config.toml
qk_norm = false
init_std_qkv = 0.0428
schedule = "wsd"
doc_mask = true
train_tokens = 150000000
dataset = "wikipedia_en"
Each number is 128 + 24 x the weight over its row's rms, rounded and kept within 0 to 255. Layers, rows and columns count from 0. The size above them is the row's rms in percent of the matrix's.

# layer 6 MLP down (transposed), 384x96, rms 0.147, rows 88-156, columns 0-47
size [ 91 142  68  76 118  89 108  39 126  94  71  98 102  85  96  72  60  88  82  49 106  75 100 102  96 120 125 142  87  95  94  93  74  93  76  97  87  75  94  56 110 107 106  67 108 104  59  91  63  78  80  84  79 151 112 113  46 117 118 123  97 109 107  81 109 131 100  85 140]
[[177 130 183 102 111 119 156 151 133  98 108 143 102 157 158 136 138 110  80 157 151 110 131 123 127 130 165 121  89 133 160 101 128 155 159  95 120 125 153 126 113 122 110 119 136  82 134 134]
 [137 122 149 165 135 130 139 134  69 119 161 134 143  88 152 103 117  89 125 115 150 153 139 119 138 153  98 127 173 160  94 120 153 165 122 116 106 126 139  83 118 108  75 132 122 145 157  77]
 [148  88 134 167 118 101 150  92 152 116 109 153 116 151 117 113 150 116 137 150 153 129 124 110 187 146 115 112  90 128 159 160 143 141  93 118 164 101 132 129 149 129 148 147 118 115 113 139]
 [146 141 164 122 128 105 132 132 118 126 132 103 166 111 142  87 131 113 163 137 114  68 128 142 136 104 126 121 128 100 160 189 131 153 101 126  90 164 126 171 119  79  91 123  87 104 122  98]
 [152 149 145 131 142 130  71  92 108 127 134 144  98 102 107 143 129  99 109 114 130 121 121 133 115 170 166 139 132 137 126 130 106 140 107 165 131  79 137 128 167 134 112 146 111 111 152 174]
 [123  94 125  64 129 192 112 134 153 140 106 129 158 117  85 141 103 140  84 161 147  94 118 151 145 159 120  90 146 141 102 106 101 112 134 138 128 142 128 133  98 151 136 121 143 112 103 163]
 [143 106 144 112 141 115 154 109  73  96 185 127 101 148 115 136 171  77  78 127 112 139 151 169 123 102 140 131 159 103 145 144 137 116 136 125 117 140  83 137 143 124 153 159 122 168 115 139]
 [ 91 128 121 124 111 160  80  83 101 118 117 162 157 155 116 125 114 127 108 128 126 118 109 153 131 121 142 119 191 126 180 153 174 112 148 116 167 117 166 145 127 131 121 129 150 129 155 142]
 [123  97 168 155 137 151 121 129 115  94 116 126 184 122 129 147 133 107 121 128 153 121 165 144 125 137 140 118 129 142 127 146 161 146 129 126 136 117 190 118  94 119 152  98 153 119 141 121]
 [148 121 147 114 113 159 123 132 131 163 127 124 132 116 160 102 146 131 129 118  76 127 108 152  73 105 133 106 138 140 123 138 166 141 121 115 108 166  80  74 113 140 139 112 167 134 111 137]
 [ 76  96 111 143 106 130 121 147 117 105 129 121 154 125 121  85 167 186 119 125 136 143 114 138 130 128 156 148  73 124 133 126 127 127  98 119 121 134 108 167 110 141 183 139 169 106 126 149]
 [113 195 118 125 152 112  92  98 125 142  97 104 119 107 122  85 192 136 116 174 104 101 120  94 123 118 117 117 169 160 138 147 129 141 120 134 107 145 148 117  69 144 112 168 117  89  92 138]
 [137 129 123 125 137 125 128 161 156 129 122  86  90 143 109 107 163 114 135 122 159 159 132 169 114 142 183 156 109 123 105  97 102 141 127 129 100 133 115 151 107 121 164 127 113 155 148 193]
 [139 103 186 117 132 134 142 141 124 131 108 125  93 184 118 110 102 148 191 134 150 124 111 128 147 155 123 167 110  99 129 139 134 106 105  96 108 127 110 173 108 183 139 126 123  97 101  91]
 [172 161 107  92  91 131 112  88 132 101 162 134 109 122 128 117 144  94 123 141  81 112 138 130 161 107 101 136 116 112 105  87 127 110 148 184 140 119 135 144 103 122 153 149 112 127 191 132]
 [159  76  95  95 117 124 126 145 109 172 130 142  76 132 118 134 145 113 112  79 105 142 116 153 141 189 149 148 178 117 122  77 123 117 117 100 146 131 105 140 152 111 155 150 147 127 106 157]
 [123 116 152 138 132 167 146 130 177 101 161 110 114 137  94 112  89 168 136 146 116 118  92 136 119 150  91 170 116 171 145  94 127 139 125 145  98 169  93 134 133 129 135 124 151 130 113 146]
 [122 182 144 112 133 118 152 161 148 139 136 114  72 121 135 114 148 114 128 164 128 119 115 157 137  95 133 146 146 132 105 145 136 128  87 140  62 158 120 116 148 109 103 118 120 133 107 117]
 [155 102 112 169 140 154 119 128 134 148 110 165 136  90 133 169 131 137 127 110  62 137 142 138  93 137 133 153 133 119 149 142 125 130 155 136  78 112 161 149 125 141 124 132 138 163 135 122]
 [153 137 104 171 120 130 140 170 102 137 106 122 147 116 129 102 137 122 127  76 105 123 103 110 157 140 140 160 108 123 121 128 150 170 162 107  98 143 198 130 162 141 143 115 142 130 139 131]
 [139 103 109 116 125 114 163  98 119 123 133 145 137 141 158 101 178 123 124  69 115 126 144  95 118 121 112 126 124 122 159 135 129 138 116 152 155 146  93 105 118 137 137 148 151  97 126  98]
 [180  98 100 121 156 159 149  77 134 112 121 136 152 105 125 109 121 110 121 114 141  82  86 196 134 123 163 139 110 106 110 107 166 118 105 131 141 140 134  89  99 137 134 118  98 131 134 117]
 [ 99 138 136 100 117 110 146 152 113 115 126 108 124 156 140 110  98 137 101 119 141 108  79 132 146  77 109 128 105 118  90 114 159 128  88 118 146 118  91 155 157 145 118 108 161 136 147 123]
 [ 95  91 169 107 126 101  97 115 117 124 131 177  91  92 122 177 147 181 131 153 127 159 112 161 102 124 113 148 142 108 119 107 118 131 132 136 109 161 110 109  94 120  85 125  93 116 129 117]
 [123 121 151  92 105 115 168  99 136 166  92 127 132 129 153 182 142 142 132 143 151 150 128  92 137 136  99 110 145 134 117 117 104  98 145 136 132  96 140  97 119  97 147 112 123 124 127 115]
 [127 113 131  98 108 149 142 136  93 157 140 159 171 133 113 126 142  90  89 142 122 165  99 140 104  82 129  80 113 165 159 148 161 119 147  72 127 128 147  83 120 122 154 108  96 127 145 127]
 [139 133 146 143 129 151 110 153 120 115 138 138 100 111 132 107 107 117 143 121 118 122 121 104 164  61 130 149 135  95 116 135 153 128 123 102 119 123 108 137 130 156 120 119 146 114 134  73]
 [146 155 167 123 179 100 117 116  87 103 158 124  91 132  97 151 118 135  71 134 158 116 105 117 118 135 122 116 121 120 108 139 128 179 162 111  93 117  91 116 166 137  93 150 141 159 111 139]
 [100 155 137 164 119 129  98 140 114 132 159 114  67  71 133 123 122 120 122 134 141 116 119 127 169 118 163 133 138 134  92 147 133 162 147 100  76 163  92 125 116 163  96 158 135 172 101 148]
 [ 85 123 162 117  92  89  95 130 139 126  84  82 128 159 104 114 157 120 145 116 111 148 136 127 143 150 164 152  95 139 113 120 144 137 116 152  93 113 120 157  97 140 134 115 151 115 159 168]
 [124 128 163 120 149 141  99 136 192 134 127 112 136 118 151 133 127 133 123 106 129 118 119 105 108 133 120 131  96 142 104 145  80 122 136 112 164 143 151  96 196 170 114 158 105 136  97 109]
 [184  94 139 108 128 128 165 142 140 123 130 100 124 170 133  93 150 126 187 151 130 134 146 158  91 113  83 161 130 137 138 108  96 194  87 127 120  83 146 142 117 147 120 126 146 134 138 111]
 [140 164 105 143 169 141 121 139 116 133 132 167  99 170 110 118 153 134 125  93 121 135 120 169 137 145 119 139 119  97  86  87 136 103 192 136 112 110 105 142 103 157 107 148  78 119 110 132]
 [141 129 138 118 136 158  95 123 166  93 142  98  91 125 143 147 134  95 116 126 133 128 160 164 104 130 120 158 111 124 117  80 126 134 131 170 150 100 125 142 106 130  98 144 119 129 113  88]
 [104 147 107 182 151 155 132 106 127 125  98 138 139 149 158 139 160 164 131 129  99 128  96 174 173 146 123 132 129 139 133 139 138 104 167 103 160 122  97 166 156 158 121 102 140 117 109 137]
 [131 111  81 129 137 159 135 101 152 124 100 150  68 150 101 131 135 150 154 131 119  99 119 151 165 116 110  89 133 102 120 136 129 152 158 177 115 136 130  85 110 132 116 131  92 108 143 132]
 [136 108  92 114 121 108 158 158 127 114 153 104 107 174 166 120 171 152 151 116 128 166 117 114 107 131  94  93  94 137 134 159 149 121  93 141 133 164 147 113 164 131 121 118 104 124 168 121]
 [ 91 110 135 133 108 104 137 122 137 100 155 134 164 163 142 113 106 179 108 136 111 129 127 124 136 140 109 205 106 164 141 110 127 133  97  98 154 148  70 111 192 126 103 123 124  89 119 158]
 [168  92 147  92 121  78 137 141 140 133 118  93 120 133 112 117 108 142  98 137 119 106 121 141  98 137 194 129 170 163 178 126 123 156  98 146 136 140 126 108 141 106 158 154 156  79  97  98]
 [128 117 179 150 159 176 151 118 168 103 156 159 100 115 119 115  93 158 164 107 112 120 109 152 143 130 118 125  82 123 103 142  79 137 133 114 125  96 147 102 123 108 187 144 137  99 162 137]
 [117 150 100 137 118 108 135 117 143 194 137 116 169 115 120 115 113 123 124 106 150 116 145 111 130 143 144 137 140 114 132 117  98 123 155 137 152 110 143 124 145 120 135 117 206 107 132 142]
 [126  83 120 135 118 153 110 157  92 119 144 113 149 156 108 145 161 158 128 145 118 143 118  89  82 130 155 128 166 179 123  85 101 174  68 132  99  95 158 123 120 127 122 137 129 111 124 146]
 [ 99  99 117 154 125 126 141 161 108 141 123 116 132 127 133 126 128 119 107 160 104 139 135 108 100  94 127 118 121 120 120 116 113 197 110 131 115 107 128 107 172 103 129 136 162 135 176 108]
 [131 101  95 152 180 125  88 131  94 161 139 129 157 150 116 192 151 155 143  93 135 109 137 166 126 116 145  94 139 155 147 121 120  65 148 132 132 100 111 117 109 150 123 146 118 117 128  87]
 [135 130 152 131 112 118 136 117 158 101 136 123 146  78 171 123 122 178 146 140 146 133 185 135 123 129  94 107 128 137 105 199 141 138 101 138 156  81  96 134 118 124 109 154 128 116 107  89]
 [128 111 120 177 132 140 137 152 123 137 159 138 124 127 159 127 108 112  98 100 127 171 133 136 128 131 136 177 116 107 130  85 146 116 125 103 119 110 157 127 171 115 122 140 135 132 118 175]
 [121 130  87 152 132 150 111 117 145 128 124 140 112 141 125 144 139 129 100 125 127 139 151 143 171  99 148 127 150 103 122 107  94 109 131  74 108 162 131 132  92 152 118 135 109 150 181  66]
 [130 100 155 119 130 153 120  76 118 165 109 129 135  85  94 109 127 136 124 152 130 147 113  88  99 115 132 122 121 124 120 120 102 107 169 140 104 186 123 142 109 143 107 124 138 131 115 155]
 [ 79 132 137 137 101 170 126 162 110 139 102 145 134 156  87 113 130 115 120 155 157 121 118 104 133 105 160 114 148 128  81 119 128 104 145 152 150 130  68 143  93 140 158 127 147 130 132 121]
 [136 125  95 104 114 138 100 157 132 114  94 137 105 120 157 150 119 157 143 117  94 133 134 124 130 127 158 170 105 117 138 100  94 125 131 113 135 127 137 140 132  98  83 120 166 124 154 128]
 [126 122 133 122 101 121 113 134 127 120 122 150 163 133 138  87 138 109 103  96 171 101 110 157 161 149 146  90 140 127  97 144 129 123 137 144  94 151 148 106 169 105 132 122 102 109 112  79]
 [122 110 126 180 139 172 127 119  95 124 120 151 127 161 132 142 109 144  98 105 138 129 148 160 142 166 143  83 104 115 156 152 121  69 139 117 143 125 128 143 138  96 175 140 113 134  91 123]
 [ 49 141 161 156 126 142 151 167 151 137 155  99 140 107 129 168 112 165 125 111 133 147 127 140 142  64 109 157 120 179  99 146 157 104 115 146 100 120 138 127  94 144 148 138  90 125 110 118]
 [150 135 108 126 125 133 116 175  88 116 149 102 155 144 149 126 134 160 163 177 151 134 144  67 118 149 124 143  88 146 137 107 120 131 111 112 160  60 122 145 114 102 110 132 167 121 123 123]
 [147  79 156 126 134 185 127  80 141 154 119  82 110 117 101 169 114 127 154 101 139 126 122 145 104 170 157 127 112 133 103 115 138 112 152 103 136 114 137 135  81 106  95 160 167 134 166 145]
 [118 151 178 116  88 134 142 126 133 121 108 133 134 141 109 129  69 115 100 107 149  93 160 142 167 153 206 106  97  98 186 117 152 114 148 123 124 150 151 120 145 143 145 102 123 122 124 138]
 [165 135 141 122 127 111 139 131 133 108 115  77 159  87 115 113 105 135 151 108  92 111 127 123 106 134 128 114  88 124 144 159 136 131 128 113 125 126 187 133 134 186 122 128 119 171 135 136]
 [161 123 140 157 143 135 106 107 137 178 117 107 139 112  83 134 138 135 113 133 128 114  97 128  82 133 132 144 112 120 119 144 143 139 104 111 128 164 130 110 117 119  94  99 130 113 153  99]
 [153 130 126 103 144 165 132  64 145 138 117 130 115  93 103 104 136 138 170 144 112  97 144 123 121  92 159  88 145 110 116 118 113 141 150 160 116 106 127 101 102 159 126 118 131 163 116  83]
 [133 141 118 144 106 120 128 136 110 136 191 145 183 131 151 147 150 125 146 142 166 127 130 124 101 154 113 132 172 134  97  53 135 149 143 112 117 108 127 153 148 125 167  91 124 122  93 110]
 [123  93 110 161  89 100 102 104 124 131 130 121 132 113 138 139 109 111 123 152 120 127 128 136 115  93 127  68 135 104 139 112 173 123 187 124 130 136 129 139  78 151 150  98 157 163 180  99]
 [111 122 128 113  92 142 127 166 192 108  83 145  88 165 105 100 156 122  98 159 166 136 160 119 142 130 128 131 130  74 137 108 175  91 118 139 169 145 150 130 102 133 127 121 112  98 132 145]
 [ 96 109 155  96 150 117 132  97 162 136 133  95 121 108 102  85 140 140 179 144 147 122 114 131 115 120 169 122 167 123 102 137 115  66 122 166 152 143 125 116 102 127 133 125 111 169 110 143]
 [ 92 139 117 141 185 150 114 157 140 132 103 154 156 140  81 164 113 109 118 169 127 142 125 124  89 100 151 121 132 128 134 160 125 120 125  98  67 141 116 133 116 111 131 128  92 131 142  78]
 [131 128  90  88 125 138 133  96  99 146 173 124 143 164 100 180 149  93 134  85  84 110 119 106 176 173 124 114 144 134 129  78  96 177 160 130 124 127 130 152 155 121  97 133 147 115 109 128]
 [163 138 119 118 135 129 111 126 139 141  76 172 155 110 128 131 144 142 165 104  87 154 117 117 116 141 143 109 122 159 123 140 131 109 116 163 178  79 136  94 154 133 147 147  89 108 105 130]
 [120 104 148 103  69 168 118 145 135 136 143 152 115 156 145 113 128 114 106 149 134 108 152 149 115  63 153  88 118 115 140 124 122 130 143 186 146 137 145 149 120 147 155  99 115 124 162 114]
 [174 111  95 129 143 100 134 137 125 143 131 169 108 122 112 135  85 142 148 120 119 108 139 154 111 121 117 144 105 110 131 111 170 128 138 118 111 114 144 159 123 161 172  92 100 108 151 168]
 [ 82  98 146 110 122 138 156 102 127 108 114 102 119 130 131 143 123 101 106 117 118  79 158 103 103 122 150 130 103 117 143 127 139 141 124  88 197  95 124  94  93 125 157 158 159 112 142 125]]
# layer 6 MLP up, 384x96, rms 0.17, rows 89-157, columns 0-47
size [138  83  96 106  91 113  45 132 103  75 104 106  87  91  72  41  95  90  57 112  75 102 114  96 115 133 118  91 105 106  91  78  98  80  94  89  68  92  56 104 102 111  86 120 102  67  92  72  80  85  97  71 128 115 114  53 104 119 124 107 109 109  82 100 109 104  94 128 145]
[[127 158 107 138 119 141 131 168 135 118 143  96 121 120 113 108 158 147 191 109 163 156 152 142 169 159 115 119 107 109 156 131  94 133 103 123 120 122 127 134 110  97 181 125 105 121 125 144]
 [115 149 125  89 140 133 100 123 126 120 156  97 111  98 158 119  92 128 127 153 125 158 113 173 101  92 142 136 156 140 105 131 126  98 156 108 132 137 113 125 109 111 119 135 164 169 125  92]
 [135 156 163 100 112 107 141 110 163 141 104 109 160 126 157 139 104 157 113 104 141 107 126 127 176 162 107 131 157 138  97 118 113 107 114 185 114 130 104 114 120 129 125 124 164 102 101 149]
 [114 114 123 125 111 162 164  95 118 125 156 120  96 142 103 167 103 165 109  70 126 159 109 140 168 162 111 139 140 133 115 130 152 122 129 150 106 125 110  72 120 151 141 106 121 107 163 136]
 [127 118 135  84 113 138 141 145 148 142 144 113 127 166 144 117  87 120 127 143 156 125 164 105 189 164 149 154 143 140 155 113  75 147 106 109  96 147 141 137 120  97 124 107 141  77 130 130]
 [109 133 129 114  87 143 135 144 140 151 108  57 159 132 139 143 116 123 165 143 157 135 133  92 154 118 130 123  94 126 129 122 103 167 105 133 108 156 169 156 149 111 109 102 150 126 156 156]
 [159 111 110 110 139 126 136 149 137 129 174 127 100 114 142 152 119 145 137 120  79 159  90 129 129 124  97 184  89 146 123 103 105 146  70 165 130 123 140 123 138 104 146 141 110  96 167 121]
 [125 100 155 145 118 127  90 107 151 145 146 171 151 136  91 161 145 129 117  99 129 103 117 140 139 143 142 158 149 134 151  91 111  95 203 146 129 113 104 138 146 143 149 148 106 174  76 148]
 [175 106 128 130 122 171 114 124 144 146 110 140 132 120 130 153 123 153  92 116 129 132 150 158 168 152 106  98 101 140 134 181 124  98 121 118 113 126 166 118 143 174 159 109 143 184 100 166]
 [ 58 147 142 137 115 138 100  92 121  85 155 149 139 124 121 129 175 147 123 109 128  93  97  85 120 138 125 189 101 101 136 107 134 101 146 139  75 141 121 123 147 153 125 131 158 148 142 140]
 [112 103 114 132 126 131 159 109 152 115 120 135 176 128 125  95 105  95 146 121 117 143 129 131 110 143 148 156 103  96 157 141  99 132 158 110 126 193 141 156 160 153 130  87 121 149 114 129]
 [120 132 135 101 115 113 126  87 125  76 117 125 122 178 141  93 119 132 141 120  76 169 127 151 154  96 108 147 144 145 140 125  95 117 113 147  91  97 139 142 135 139 179 124 153 129 150 190]
 [140 128 143 124 101 133 148 132 124 127 134 133 138 148 209 135 142 128 149 112 136 139  80 171 172 125 107 116 183 119  89 130 108  99  99 132  97 143 133 124 119 104 176  95 120 166 101 121]
 [117 154 135 114 109 163 108  89 140  98 128  81 121 135 133 138 144 123 134 130  88 122 118 101 126  99  95 132  92 158 142 115 123 153 156 129 114 144 158 115 122 146 139 137 153 147 118 138]
 [ 83 124 157 103 122 131 100 112 166  91 130 144 129 104 111 137 120 158 111 135 170  99 163 135 163  86 134 128 123 140  79 155 109 136 130 112 125 143 122 115 120  97 131 140 118 130 119 151]
 [125 125 148 176 134 171 115 109 140 141 129 161 119  99 110 108 139 146 193 164 116 115 100 112 131 154  55 143 103 119 146 140 117 110  89  87  94 114 108 169 136 108 113 133 161 118 128  98]
 [ 90 157 125 144 155  89 128 145 115 127 129 122  92 100  97 100 122 144  95 134 142 118 167 133 124 113  79 180 143 116 158 175  88 137 138 132 124 118 116 121  98 126 137 141 178  93 160 161]
 [122 189 137 137  93 114 165 145 153  95 107  99 131 160 101 116 113 132 107 129 132 145 109 136 160 101 124 117 135 118 125 133 167 138  87  82 168 152  86 120 124 132 110 138 110  91 162 124]
 [164 134 118  95 178 104 122  96 134 118 144 137 150 106 172 124 145 138  74 155  81 123 141 135 118  94 139 113 115 147 138 120 111 109 109 111 140 112 122 164 126 127 118 129 126 114 140  90]
 [139 129 124  93 118 104 119 137 173  97 122 127  82 126 102 114 144 136 101 105  85 117 147 145 166 166 130  92 109 139 120 141 130 113 141 119 131 158 152 100 117 118 139 168 153 138 156 100]
 [106 173 131 108 104 111 128 167 142 141 127 108 127 123 154 137 119 163 149 124 114 192 119 116 135 122 150  95 151 120 164 138 130 166 157 132 126 149 112 137 139 122 115 116 125  69 123 140]
 [189 117 117 162 121  98 168 122 140 120 115 127 122 163 155 124 126 126 157 164 145 130 101 110 172 129 147 148  96 117 158 110 123 108 100 143 121 135 104 140 161 128  81 112 188 158 121 130]
 [128 119 125 107  89 161 155 160 154 100 112 153 173 164 121  87 117 107 136 127 145 109 108 104 138 102 132 111 108 158 141 107 166 127 114 160 129  95 153 137 142 118 144  83 161 112 117 149]
 [135 104 109 116 136 132 145 154 138 132 168 169 157 100  98 136 108  80 134 153 131 142 122 122 115 134 109 166 146 115 103 134 146 134 133 128 121 129 116 132 151 141 130 138 122 133  95 140]
 [ 94 115 135 109  97 132 126 125 102 115  67 120 155 140 151 167 112  52 131 134 129 173 155 115  91 117 143 113 110 150 128 109 179 169 113 138 131 106  80 114 122 118 110 141 141 122 132  98]
 [102 148 124 159  93 107 141 106 184 167 139 107 123 123 139 131  86 176 145 136 162 148 121 130 178 133  96  91 147 153 134 155 108 117 112 133 127  97 111 131  89  88 123 141 149 108 118 168]
 [ 91  90  79 101  70 156 130 162 144 137 134  96 124 161 129 137 150  69 149 130 172 144 135 120 125 163 141 162 135 126 120 139 153 126 148 160 120 157  91 110  88 141 118 131 120  95 102 117]
 [129 116 113  96 119 148 139 117 178 100 136 118 123 117  83 108 143 133 145 118  96 135 142 119  82 142 119 155 108 109 131  89 121 128 121 139 154 120 135 143 125 145 142 107 154  86 158 137]
 [140 124 100 119 136 117 170 140 179  94 137 154  99  91 123 119 159  70 175 113 117 101 103 147 120 109 142 167 132 154 147  74  63 130 132 123 122 159  92 143 108  97 100 123 123 143 159  83]
 [139 177 136 126 100 120 131 118 113 165 138  86 138 117 157 116 108 144 157 174 140 181 102 142  99 139 153 162 150 122 157 156 139 128 137 103 115 130 128 144 145  82 123 125 102 123 131 104]
 [136 146  91 144 154 128 161 143  96 120  82 110 134 143 114  78 177  97 153 140 141 108 142 167 123 104 141 142 142 174 134 157 113 111 133 102 159 128 104  96  94 143 109 178 159 145 137 126]
 [110 108 132 162  94 153 175 148 168 135 160 140 176 117 122 136 121 150 126 149 142 127 132  95  92 135 112 119 108 110 151  82 124 138  57 115 104 134 158 133 129 128 153 153 165 130 124 146]
 [ 80 159  77 116 132 135  97 146 114 124 152 101 120 152  98 142 137 109 130 128 109 142 108 132 124 121 154 156 151 156 141 131 147 104 172 144 137  94 124 130 134 127 130 102 152 109 164 186]
 [102 139 106  86 113  85 130 175 123 102 160 140 133 127 131  88 156 153 139 173 121  95 135 149 111 131 107 135 104 119 168 160 144 144 128 112 117 140 127 160 123 138 130 147 104 164 136  99]
 [128 139 100 114 134 137 130 131 142 145 138 105 118  99 125 160  89 117 112 143 100 156 102 118 112 146 151 136 120 163 110 109  78 152  92 116 141 130 133 151 124 120  85 190 117 146 109 125]
 [130 126 133 139  85 166 130 100 128 126 116 146 145 115 121 109 112 150  87 142  99 128 113 140 133 116 103 160 137 152 106 135 155 159 117 151 105 124 128 141 124  89 134 177 141  98 132 143]
 [ 98 104 152 135 136 158 117 117  74 153 104 135 125 142 131 134  83  94 163 144 128 123  96 148 123 173 134 127 113  99 151 101 178 145 118  92 131 160 101 162 132 150 102 143  56 167 147 154]
 [139 104 140 116  98 129 157 121 117 140 161 166 148 157 128 148  82 113 129 131 137 108  72 168 153 107  60 124 120 111 103 138 113 123 107 141 153 103 127 139 185 125  99 149 145 112 106 136]
 [104 130 112 116 108 128  61 149 111 164 123 113 100 139 145 109 114 143 128 128  87 107 115 136 118 129 113 155 126 145 144 116 155 113 170 112 122 112 157 166 120 143 124 174 135 147 119 159]
 [ 98 119 130 112 132 183 164  99 140  96 107 147 148 160 105 150  81 123  93 105 138 134 131 101 145 145 115 124 129 176 112 116 117  99 119 169 132 128 145 111 131 158 160  90 184 153  77 143]
 [149 145 131 128  96 161 126 158 113 137 125 121 159 125 116 128 149 110 163 127 128 149 146 118 126 123 163 126 147 199 141 119 132 179  91 143 135 101 127 101 109 103 132 111 100  82 140 121]
 [109 105 155 163 117 153 135 145 168 113  74  93 120 122 146 134 147 132 126 144 118 152  95 134 138 129 106 109 124 119 124 122 107 136 137 132 125 148 134 108 166 111 150 107 183 103 170 104]
 [123 161 158  92  83 110 152 187 159 165 128  74 133 141 142  79 124 117 101 127 130 110 114 102 144 138  72 141 144 110 119 157 146 122  92 116 139 128 133 131 116 160 124 121 152 120 121 131]
 [108 140  96 166 159 156  92 148 134 108 136 151 115  99 135 201 102 100 117 122 112 120 104 128 109 142 128 180 148 147 128 110 124 135 110  83 115 132 113 124 143 135 144 139 103 153 157 106]
 [111 102 138  81  80 182 101 122 127 114 130 130 145 129 109 133 106 165 151 145 108 157 126 162 109 126 127  84 135 153  99 117 122 150 139 148 115 122 118  99 165 114 103 154 135 151 141 126]
 [134 131 148  82 149 157 132 140 114 121 112 105 159  97 124 138 171 130 157 107 131 138 140 138 106 109 122 106  98 158 128 111 131 123  99 173 139  93 155 157 122 134 129 105 173 146  77 155]
 [ 98 161  91  79  88 143 124 168 146  90 117  85 115 156 138 110 180 117 111 148 135 169 126 150 154  62 152 153 137 160 116 136 132 120 164  97 123 126 137 146 142 122 108 148 102 127 136 135]
 [145 145 143  80 149 109 152 120 166 124 132  77 132 145 179 112 120 121 153 115  89 119  81 121 128 148 135 190 118 122 126 142  99 132 126 140  90 113 143 122 116  97 101 145 144  99 141 147]
 [100  90 133  93 136 202 101 183 139 124 124 122  86 127 126 146 141 134 102 160 146 122 164 133 146 168 130 181 141 115 111 148 103 120 149 128 130 177  83  75 120 125 135 141 147 147 160 162]
 [100 151  95 136 163 116 109 170 144 121 197 112 138  85 169 155 129 130 124 149 110 134 114  59 106 148 171 142 138 126 146 115 123 153 132  85 116 127 108 144 110 162 130 121 154 127 118 123]
 [120 170 132 117 101 127 105 105 146 123 117  69 167 105 150 101 125 111 156 128 142 148 121 154 122 110 123 164 153 113 146  77 167 137 124  97 143 114 124 193 119 164  90 101 159 133 137 146]
 [134  81 170 115 112 120 152 117 134 165 105 147 189  97 114 146 135 117 165  80 119 104 153  97 143  83 158 103 124 147  97 126 178 154 140 106 116 133  99 100 140 137 144 135 103 170  86 109]
 [145 106 144 108  92  99 127 103 150 137 154  89 132 110 133 135  80 140 135 185 143 142 125 155 147 151 116 124 121 165 125 117 130 173 116 159 102 152 120 139 130 133 138 146  91 158 107 106]
 [ 89 112  99 131 145 111 154 185  96  97 115 122 111  93 125 133 141 132 183 151 140 132 134 146 105 126  80 144 170 160 133 124 161 147 115 106 132 132 104 100 119 126 116 126 119  92 176 104]
 [126 123 165  98 107 120 120 147 126 154 115 130 135 104 160  83 105 130 122  90 136 130 131 114 126 129 131 107  90 136 136 104 155 137 132 148 124  96 156 109 174 104 135 121 178 122  53 130]
 [142 169 112 106 134 145 122 148 135  91 150 148 115 178 122 110 151 107 124 106 120 102  88 156 116 112 100 115 168 166 152 116  82 129 137 113 143 107 124 127 130 134  96 140 105 155 121 126]
 [121 122 172 116 129 131 147 128 205 126 129 119  80 136 110 112 129 159 171 131 107 137 123 126 104 155 128 119 145 127 128 167 112 116 145 127 116 143 106 147 142 127 131 125 106 184 112 113]
 [141 110 124 161 110  56 128 127  93 156 148 116 155 126 142 152  94 160 173 156 167 128 138  81 122 130  88 124 130 160 139 106 132 133 136  89 115 130 109 165 104  83 116 128 160 146 128 146]
 [111  88 134 186  72  96 102 122  88 137 143 143 140 105 129 148 114 157 132 101 134 106 120 167 114 139 116 193 137 148 103 118 130  83 125 105 106 135  89 157  87 169 128 149 113 174 134 132]
 [143 178 104 111 116 115  85 129 106 129 121 145 130 159 110 185 129 146 123 156  85  82 122 126 164 162  67 112 136 157 134 131 124 149 136 144 131 115 127 110 134 160 134 155 121  91  87  89]
 [135 170 120 120 145 132  96 140 122  70 155  86 113 119 144 117 151 123 133 114 103 150 113 128 172  83 139 131 182 148 152 115 163 124 112 108 131 117  93 107 114 104 169  95 123  83 140 145]
 [105 170 136 173 121 163  99 112 107 143 119  87 137 125 110 119 115 119 137 140 122 114 105 108 139 160 133 100  76 156 128  85  95 172 134 130 116 136 117 154 143 108 100 160 135 129 105 140]
 [115 117 140 120 121 134 107 153 122 108 106 102 166 149 119 119 103 147 129 158 132 158 127 138 125 119 129 152 108 105  96  94 140 142  81 130 111 177 122 137 169 113 129 122 112 143 112  79]
 [148 143 142 141 101 124 109 124 140 131 115 111 135 148 154 136 111 133 132 107 151 119 104 164  86 119 154 144 136 125 168 115 187 121 124 104 120 113 130 162 116 103  75 137  92 162 143 116]
 [ 95 181 115 106 109 110 138 131 102 104 136 146  90 110 153 125 128 122 120 133 105  89 185 128 117 134  98 157 103 166 160 163 166 101 110 151  92 146 116 115 117 190 135 147  77 100 157 112]
 [157 117 165 116  96 161  99  67 123 131 182 122 131 111 116 139 129 153 133  97  73 164 164 159 129  68 150 134  95 113 109 141 124 161 135 138 104 110 150 152 136 113 120 122 118 136 119 159]
 [134 181 125 118 114 135 130 136 138  94 135  92 150 131 139 135  96 156 123 160 115 155 108 132 158 106 126 124 138 135 147 135  85 158  87 154 155 144 168 111 124  94 119 173 158 116 100 107]
 [132 117 120 126 128 102 115 108 117 133 126  68 104 135 139 101 149  82 143 146 146 111 146 158  96 105 140 182 158 118 162 124 136 144 115  91 118 138 110 157 119 119 148 128 118 114  96 160]
 [112 139 137 131 152 103 136 145 170 130 139  91 107 129 128 129 140 126 116 150  97 140 125 133 111 131 115 139 147 121 143 130 191 152 102  87 138 102  88  59  99 117 112 138 129 123 144 146]]